config = dict(
    num_hidden_layers=24,
    hidden_size=384,
    num_attention_heads=3,
    num_key_value_heads=3,
    head_dim=128,
    intermediate_size=1536,
    vocab_size=4096,
    hidden_act='tanh_gelu',
    norm='layernorm',
    norm_place='pre',
    norm_eps=1e-06,
    positions='learned',
    qk_norm=False,
    attn_scale=0.0884,
    bias='all',
    tie_word_embeddings=True,
    parallel_block=False,
    init='uniform',
    init_std_qkv=0.026,
    init_std_o=0.0,
    init_std_up=0.026,
    init_std_down=0.0,
    optimizer='soap_variant',
    learning_rate=0.00273,
    lr_mult_qkv=0.5,
    lr_mult_o=0.742,
    beta1=0.95,
    beta2=0.99,
    lr_head=0.00552,
    max_grad_norm=2.0,
    warmup_steps=200,
    schedule='wsd',
    decay_fraction=0.752,
    decay_shape='linear',
    final_lr_fraction=0.0,
    batch_tokens=[65536, 131072, 196608],
    max_seq_len=1024,
    doc_mask=True,
    z_loss=1e-05,
    train_tokens=359600000,
    max_steps=3033,
    dataset='wikipedia_en',
)
Each number is 200 + 40 x the weight over the matrix's rms, rounded and kept within 0 to 999. Layers, rows and columns count from 0.

# q: layer 17 attention query, 384x384, rms 0.0433, rows 65-81, columns 96-191
# k: layer 17 attention key, 384x384, rms 0.0437, rows 65-80, columns 96-191
q65,222,179,229,243,154,170,298,206,188,218,252,228,264,181,186,242,93,237,146,162,237,201,188,161,227,217,191,227,264,222,194,200,201,156,184,178,185,209,234,238,259,239,229,264,238,81,183,156,168,165,201,285,225,123,249,165,228,208,198,151,205,232,131,190,124,205,229,212,271,180,250,171,159,142,335,188,171,178,175,278,227,175,247,192,223,200,176,223,165,184,180,258,240,174,184,248
k65,215,174,185,310,131,143,235,183,154,197,182,204,157,198,179,168,158,155,172,202,171,270,214,233,110,225,206,207,185,160,195,193,160,256,220,157,172,229,180,142,168,241,213,230,204,155,263,262,215,209,203,195,229,209,166,245,173,185,116,186,256,187,249,254,177,250,184,268,179,190,246,279,221,137,167,172,260,215,217,192,209,161,178,210,94,196,131,184,141,236,155,200,171,188,285,196
q66,217,167,140,225,269,215,247,205,184,229,248,224,160,186,196,177,122,246,132,140,227,245,156,179,145,199,241,190,262,191,222,180,167,157,139,224,215,159,155,211,214,140,181,192,154,192,228,192,257,194,262,192,208,168,202,230,190,268,161,210,172,243,216,177,280,197,137,172,237,199,142,237,257,226,225,181,152,286,215,202,271,125,221,211,120,182,192,170,211,269,158,201,134,172,159,212
k66,184,142,147,200,151,232,242,137,185,184,207,174,179,150,171,167,239,213,200,161,179,208,152,163,209,154,190,192,157,245,125,200,161,203,156,223,168,189,188,229,201,197,190,140,152,133,307,182,186,196,247,228,166,223,206,233,210,193,177,254,152,263,223,155,207,219,229,160,232,212,221,202,229,127,176,317,164,148,196,148,269,252,214,166,294,275,225,177,175,171,250,178,158,159,229,190
q67,166,199,213,206,227,177,169,142,190,153,249,186,239,211,178,196,199,204,233,225,170,232,272,161,191,263,189,172,205,170,267,231,199,190,268,187,197,177,157,183,191,178,253,224,191,211,225,112,188,90,185,151,126,216,226,194,232,230,186,131,215,242,222,164,193,193,231,167,242,239,226,141,239,194,225,173,108,208,203,204,257,266,229,187,201,157,220,185,152,205,170,169,129,192,180,206
k67,216,178,230,244,216,227,219,157,234,150,248,170,224,231,172,183,167,219,203,228,204,206,201,145,172,200,208,218,180,183,240,186,139,220,241,183,136,279,256,190,220,205,144,160,224,195,226,171,164,206,136,225,149,243,175,159,183,275,227,211,217,202,259,211,205,238,202,215,211,216,235,188,233,205,177,186,194,201,185,208,259,228,177,207,149,222,209,239,188,166,206,206,160,231,165,177
q68,237,258,145,194,228,208,197,194,296,193,255,207,237,238,188,155,192,234,245,162,208,155,282,180,207,206,234,144,237,130,189,176,186,244,211,180,182,188,108,206,204,225,188,162,177,141,293,193,256,235,270,243,255,249,227,180,142,260,207,198,250,201,239,205,249,128,197,253,254,204,217,178,241,275,158,177,213,219,126,271,228,193,231,223,233,232,217,232,195,229,174,205,131,178,234,136
k68,189,225,147,158,193,243,195,157,289,210,209,186,232,157,169,189,131,176,221,218,183,201,191,222,160,266,178,156,168,136,292,224,183,154,172,226,194,181,219,226,144,200,206,219,175,202,206,185,229,230,239,184,171,153,189,227,163,228,198,152,215,229,230,154,218,168,262,248,311,168,220,218,205,144,276,224,223,210,237,164,174,211,179,160,274,220,215,245,90,246,163,226,185,229,190,227
q69,202,187,162,182,260,186,211,250,244,171,194,188,186,188,202,187,164,150,170,190,214,228,187,207,182,246,168,158,204,315,234,217,206,238,210,217,204,184,229,221,161,231,147,180,274,145,197,170,203,160,211,176,210,191,225,210,212,245,162,188,138,231,227,188,257,273,144,219,249,221,307,208,183,256,270,241,151,149,190,213,208,198,216,197,204,215,255,222,164,215,188,170,175,197,263,332
k69,193,212,180,165,271,215,185,226,190,202,234,177,264,171,196,209,148,189,244,200,123,324,211,187,180,191,195,205,228,162,235,242,237,191,290,216,144,254,190,201,236,305,208,134,201,227,168,174,168,196,193,217,178,205,178,188,181,157,240,212,258,121,209,163,162,198,218,192,221,238,157,196,169,186,164,169,238,210,217,148,185,210,233,172,194,167,206,155,159,182,237,206,156,212,219,195
q70,183,212,143,209,237,227,192,211,191,152,244,230,202,229,139,212,175,168,174,193,187,169,177,187,231,232,225,242,228,134,263,251,206,232,190,222,228,207,234,141,173,137,204,233,220,145,159,200,213,228,237,202,140,185,260,152,192,206,214,237,277,260,153,186,239,206,214,237,211,217,243,234,209,218,229,170,234,213,201,274,229,174,203,180,172,170,237,226,209,251,147,186,261,140,209,259
k70,225,165,170,257,193,169,276,221,180,128,243,202,213,143,141,193,248,210,258,137,154,214,158,235,175,186,233,276,185,186,262,194,202,182,250,245,197,235,179,193,301,180,187,121,205,240,222,208,188,226,195,219,280,199,181,174,197,178,217,145,169,175,221,265,151,154,240,244,176,248,155,181,128,217,225,195,215,208,166,158,221,203,206,164,232,135,227,252,174,212,198,138,204,157,186,238
q71,226,231,244,229,231,195,204,219,124,213,114,130,279,175,238,213,200,189,235,240,152,170,191,211,168,200,259,290,137,185,205,220,200,211,202,172,93,236,180,222,226,182,209,210,152,191,222,117,174,157,187,153,129,192,145,177,182,120,252,172,220,136,215,181,197,267,186,248,192,195,154,221,160,289,189,217,210,168,147,212,235,227,210,172,157,138,202,214,142,138,183,128,224,190,236,106
k71,212,228,186,208,186,178,178,192,223,201,257,228,311,189,302,199,200,227,264,212,196,182,214,211,193,180,174,236,183,255,247,173,280,201,202,224,182,149,152,238,238,170,173,235,238,218,218,117,241,211,182,247,206,194,144,255,154,228,181,131,252,243,144,185,214,132,235,107,254,193,256,218,100,220,178,162,180,225,104,212,201,146,167,142,213,174,182,217,198,186,216,245,175,285,226,170
q72,241,231,194,162,243,230,220,250,190,184,182,198,232,283,208,178,211,233,150,223,150,148,210,251,202,137,131,188,93,172,167,193,255,218,62,156,174,183,145,244,188,243,226,147,147,230,255,209,227,104,130,211,134,220,93,167,227,208,133,206,211,164,198,142,212,219,197,186,161,185,188,254,179,242,227,189,198,170,199,209,207,272,166,140,253,170,184,169,175,224,216,223,246,207,206,245
k72,187,191,199,108,199,213,223,222,236,208,243,224,194,217,195,246,294,230,230,240,208,209,225,166,208,202,162,145,233,162,191,210,228,217,131,162,191,192,168,173,230,208,111,218,167,195,217,137,244,168,209,185,143,219,248,199,247,237,159,243,267,238,202,160,226,156,148,198,280,184,172,162,167,240,264,184,202,246,216,212,134,202,200,196,248,219,222,213,180,271,199,214,192,191,100,216
q73,209,222,263,216,163,194,201,194,180,225,164,212,240,223,251,206,256,185,247,176,199,205,215,201,207,219,170,186,303,227,217,245,206,221,230,238,241,225,208,233,195,197,209,183,232,217,162,197,149,155,175,204,202,235,242,171,219,203,211,213,233,141,260,158,235,179,219,206,216,285,189,183,261,247,246,123,219,170,219,274,259,170,227,146,234,242,186,163,127,176,150,144,237,232,158,208
k73,195,235,217,188,165,278,210,263,212,256,254,205,206,197,259,274,201,241,181,194,187,215,152,186,233,230,176,188,224,127,143,216,198,263,196,243,149,225,191,246,242,165,210,172,213,183,144,263,211,278,206,218,136,246,207,229,235,200,209,190,197,202,243,230,169,286,191,225,162,168,211,131,216,252,190,202,247,177,200,247,212,154,179,187,173,200,182,204,170,246,204,140,206,179,246,195
q74,170,230,276,181,280,224,198,111,146,263,163,195,152,147,233,158,167,193,263,148,155,187,229,163,265,201,201,196,219,228,275,196,183,234,147,176,147,244,183,159,199,218,198,230,272,166,184,251,190,204,207,288,270,194,230,326,221,190,234,166,147,307,229,186,203,198,217,204,288,186,235,205,135,242,161,234,194,142,212,180,147,221,194,176,169,106,189,219,180,221,168,117,247,164,180,194
k74,193,153,185,160,222,256,215,214,122,170,213,257,169,202,162,153,271,229,259,191,132,237,190,147,164,196,197,198,179,213,288,206,187,203,158,219,195,117,202,266,236,184,194,187,200,245,175,137,215,187,219,242,282,247,196,152,169,236,250,175,266,161,263,151,275,135,194,221,181,124,252,208,195,168,232,182,175,260,180,175,184,217,181,200,204,218,215,100,282,226,139,243,146,182,251,153
q75,244,213,242,193,238,247,169,223,199,187,133,175,191,196,233,232,152,146,178,166,242,150,224,193,265,212,197,241,188,188,170,147,199,221,181,198,168,133,177,267,209,168,187,245,178,137,198,199,193,225,201,168,258,214,177,229,222,201,248,220,211,68,178,152,157,155,214,163,142,194,214,194,163,223,145,240,247,192,148,154,217,201,207,154,213,144,193,242,156,219,277,205,182,162,187,184
k75,189,271,181,212,216,222,183,189,238,206,190,213,173,255,218,216,133,205,151,262,202,262,275,186,156,113,178,160,246,180,223,282,207,177,267,194,240,205,187,193,200,197,217,243,219,287,133,190,226,234,143,176,186,142,195,238,166,245,194,235,177,221,187,317,176,252,230,115,234,186,192,201,193,203,220,254,231,243,114,165,171,165,145,204,287,197,227,176,147,269,187,189,229,212,191,173
q76,186,220,192,108,204,137,200,250,164,193,211,220,215,207,159,205,143,144,203,204,212,168,161,119,266,199,237,177,190,236,247,199,162,237,215,150,225,202,172,283,199,211,271,157,179,129,177,238,192,222,179,189,231,320,130,245,115,245,220,245,120,181,170,177,255,189,145,222,152,217,220,263,246,244,214,199,200,238,199,167,269,230,186,218,230,183,277,180,227,131,229,246,225,219,211,201
k76,236,192,207,173,255,179,212,149,175,219,201,336,172,287,166,187,162,232,154,223,220,184,188,159,232,169,174,210,212,203,248,244,212,250,250,198,232,132,236,169,170,231,196,219,170,185,187,148,129,199,157,207,194,250,231,172,197,275,209,203,246,187,254,226,215,256,129,202,238,198,190,203,209,173,186,153,158,165,262,212,162,181,214,175,279,203,203,167,223,224,173,144,213,185,159,218
q77,198,229,193,213,255,231,211,141,173,230,271,215,221,247,268,223,181,272,238,223,242,188,178,281,189,248,237,145,211,212,216,187,242,137,137,195,238,202,149,211,188,256,187,220,131,191,133,246,184,135,281,239,219,229,208,233,258,240,115,230,184,211,227,210,204,146,219,191,193,276,170,267,213,151,196,151,207,146,214,232,241,137,240,264,257,151,215,212,179,193,222,137,195,155,251,234
k77,199,165,134,133,148,233,221,171,203,177,248,185,134,237,181,154,205,227,277,209,203,186,178,179,209,155,150,148,150,162,196,174,182,139,181,158,188,239,179,204,183,223,206,210,186,236,172,272,175,252,232,237,236,205,216,131,104,191,166,200,187,203,189,194,144,312,169,236,260,153,158,173,256,176,257,168,164,244,217,167,180,173,258,210,97,207,212,250,136,142,179,218,152,190,216,202
q78,213,204,289,199,256,218,237,236,164,227,193,125,185,216,210,157,242,243,133,157,211,270,223,290,173,223,234,209,194,178,170,147,179,223,213,147,156,262,158,202,168,236,187,182,159,257,225,199,234,140,136,193,189,110,177,148,149,150,253,182,199,185,236,195,217,259,177,217,169,189,224,182,203,251,201,287,162,158,163,176,165,252,153,212,196,145,158,207,145,262,171,110,275,204,159,217
k78,153,178,229,174,151,197,154,197,255,251,254,303,265,215,184,180,248,240,132,190,207,171,163,233,255,205,284,227,231,140,198,191,194,245,246,187,183,230,150,184,152,184,134,189,202,176,182,207,271,193,245,195,146,175,103,172,111,255,281,218,219,157,145,203,190,154,260,179,160,223,288,159,189,134,271,230,178,192,189,280,217,185,208,221,239,176,189,251,218,201,266,142,260,203,215,308
q79,224,204,209,199,290,241,155,190,230,195,208,249,153,112,219,142,278,220,226,226,201,154,170,233,209,244,187,228,211,147,167,252,235,225,190,224,216,156,206,291,219,176,199,181,262,227,192,190,177,160,252,200,205,174,227,186,231,186,206,203,201,213,189,198,248,173,200,208,230,173,151,198,194,177,160,277,237,260,230,167,173,161,193,135,202,175,183,175,195,181,223,172,168,141,201,195
k79,256,147,204,170,172,190,162,234,237,213,223,194,155,188,177,229,182,204,178,221,137,228,183,115,205,205,214,209,193,211,262,172,272,219,185,222,224,252,242,201,196,141,295,188,185,245,265,231,135,169,282,161,203,248,258,282,220,228,261,200,138,162,187,150,171,160,215,160,247,196,220,119,158,127,259,191,217,204,185,173,272,200,147,159,159,162,203,139,205,266,127,216,135,218,160,228
q80,224,223,200,198,220,185,186,212,218,247,157,195,183,202,198,239,273,171,210,221,154,176,215,125,160,231,176,225,148,171,215,145,108,268,170,246,221,278,245,242,192,145,223,149,161,145,228,165,100,137,189,198,324,175,179,217,238,262,153,202,223,215,234,289,183,236,186,189,182,256,177,194,188,211,221,233,171,184,195,156,187,181,211,91,217,173,183,165,206,131,217,158,140,185,269,232
k80,244,200,177,230,283,249,190,195,229,172,148,183,157,205,187,229,205,122,210,202,155,233,169,172,171,222,227,242,284,244,191,232,181,159,113,186,195,212,164,193,184,218,231,128,270,229,179,164,249,166,258,126,231,142,145,235,221,212,204,211,179,300,141,222,236,232,175,134,228,179,207,145,219,251,292,236,231,122,204,153,191,269,244,230,231,191,219,190,231,92,215,196,178,240,201,172
q81,255,117,255,137,266,154,170,206,214,175,198,128,260,120,210,258,184,217,173,176,140,178,236,207,225,194,151,138,129,228,165,256,153,308,185,195,198,195,180,224,229,167,133,170,169,162,195,273,285,265,149,239,206,205,135,99,238,209,140,212,196,222,189,233,201,232,232,187,125,236,250,228,277,163,231,250,238,202,118,198,221,263,191,283,208,159,180,254,224,217,233,201,229,164,224,198